{
  "n_layer": 14,
  "d_model": 160,
  "n_head": 4,
  "n_kv_head": 1,
  "head_dim": 32,
  "d_mlp": 320,
  "vocab_size": 2048,
  "activation": "swiglu",
  "norm": "rmsnorm",
  "norm_place": "pre",
  "norm_eps": 1e-05,
  "positions": "rope",
  "rope_base": 10000.0,
  "rope_fraction": 0.25,
  "qk_norm": true,
  "attn_scale": 0.349,
  "bias": "none",
  "tie_embeddings": false,
  "parallel_block": false,
  "extras": ["some layers without positions", "some layers without attention", "local attention windows", "shifted keys", "value residuals", "hashed n-gram embeddings", "skips across layers", "LayerScale"],
  "init": "uniform",
  "init_std_qkv": 0.0188,
  "init_std_o": 0.00355,
  "init_std_up": 0.0188,
  "init_std_down": 0.00355,
  "optimizer": "adamw",
  "lr": 0.0025,
  "lr_mult_qkv": 0.4,
  "beta1": 0.9,
  "beta2": 0.99,
  "lr_head": 0.00914,
  "grad_clip": 1.0,
  "warmup_steps": 547,
  "schedule": "wsd",
  "decay_fraction": 0.558,
  "decay_shape": "linear",
  "final_lr_fraction": 0.1,
  "batch_tokens": 16384,
  "seq_len": 768,
  "doc_mask": true,
  "z_loss": 0.0001,
  "train_tokens": 194500000,
  "steps": 11872,
  "dataset": "wikipedia_en"
}
Each number is 500 + 25 x the weight over its row's rms, rounded and kept within 0 to 999. Layers, rows and columns count from 0. Numbers have three digits each. The size before them is the row's rms in percent of the matrix's.

# layer 3 attention key, 32x160, rms 0.0536, rows 0-31, columns 40-79
039:512506506516497497570497500504493493475492516486480505523491524478515459488500480513513426511491567452568500515504449500
051:486503525489495478490513534462494498528512493534502485483490520510522493487502508489572462509499574511559516540519467479
045:511499449498503501435513505513499492537509496498572510505472527471482452488500486519509426492501520453502501488470518473
045:495479483543507510536516519547478486542482479440515495454500480513512527489473529490494534462521462502535480507502513465
060:512490445472490478571501488507457497480489491499501508491505484507500515484472492519469540453496462517519471471497514501
063:486508491546514468540513471483500501490518497483479504450495521479499511452495487520490555508514535465537507509467502482
049:531490533534529554516505493490506502484465507527505502498512536529520461491536522517532479465505508482445508528507499493
030:502512517491505461419495479514494508531516516512507532484508482519471502540509475466504495469509512495479512477508445516
040:511467502490494522656501510489494514508483488538482516495500484505515487509529509476510510467507516512473509509518521489
039:486524508518527456468496511496519495503485482533495505516531535522518479489518513550517509488513543511482508514497565486
054:485486484504501442444517521492512507513527500469494502547495480500519520483498529518429454505505475517500471463550510517
045:485498503501501472430484493468504489488492478533506471533518514505516433517524498587499471482493527444467515490500509488
041:486486536515518523443503495523501499524560496520515470466544460515519500499502506452491449490488471542464531477555503514
047:490511461477504448439484513505512514551528503503511472520517491509522534503486503492458486477508502478471504498520565531
045:498511522504492458482484518502481519469516492549458485534505535506519471502517555505477483473508502491516507532545415502
042:520522527544538465555493468482491496495477486481515496527502517524495507492458510488528527467525513501500486499499466488
137:520491467463494495542554515487516492443509469515518487512500508488488505507478501528453511509480485467476488500469480453
131:520539494483525539495545524502459569506495491531513494504489507471464479470486480521506483494480465510498515490533496484
130:471483489449464548512483533494540463511529487484481486522519464479459529496523488514516502491470501506512559527508505519
137:520510447465530493501484537451472503477511546510482494538455458542487501482516506513519486502570494500509479528508484518
130:443500490510496517485535488476485487501514463504470523473507538520464534503525468491531489504492518486520526486471486512
132:468515484523534521512509460473513522549510508488437525488523503493507543439500549506507532460526526541509542479534536506
140:528494498506531492514470530454492538516457478503478534499519486549470497515538453542478510509534494500519478546495480523
128:443497491492466479486513488484500486490486469490490508490511561464475455538492528482484470506533503500492478480515511507
136:504448498485543503516478482495472548524505467471523449474483493494543490522512509518491488520519469492535488496532494515
132:510529506496511513504485528506459527482523452500529453504489520533500471483512508502524516495457506529476545520510504544
133:542493484479511542517518461509451468521531470522479517478556506470469505525472519452485517504541490511466518528488471444
134:502530487476491520487471483497461488488501513484492512500529535523528497506520520488518484535506493507536547455486511497
131:527522485532521503502549491532541531527513535501493504508495537457537483508548481478465502471510464481467488532492513510
139:457551537518528496488494539529489489491555525521498525474433476479513512519531524489470496462466531478504488497490516469
131:502490527501505477487503494498480539526476520490536518468506500485504523496469456465482497475481503469480505512469504463
134:511483525503494477493527497492488463539501441508495505488506454494560508533465481501516492468499489518491525498492487499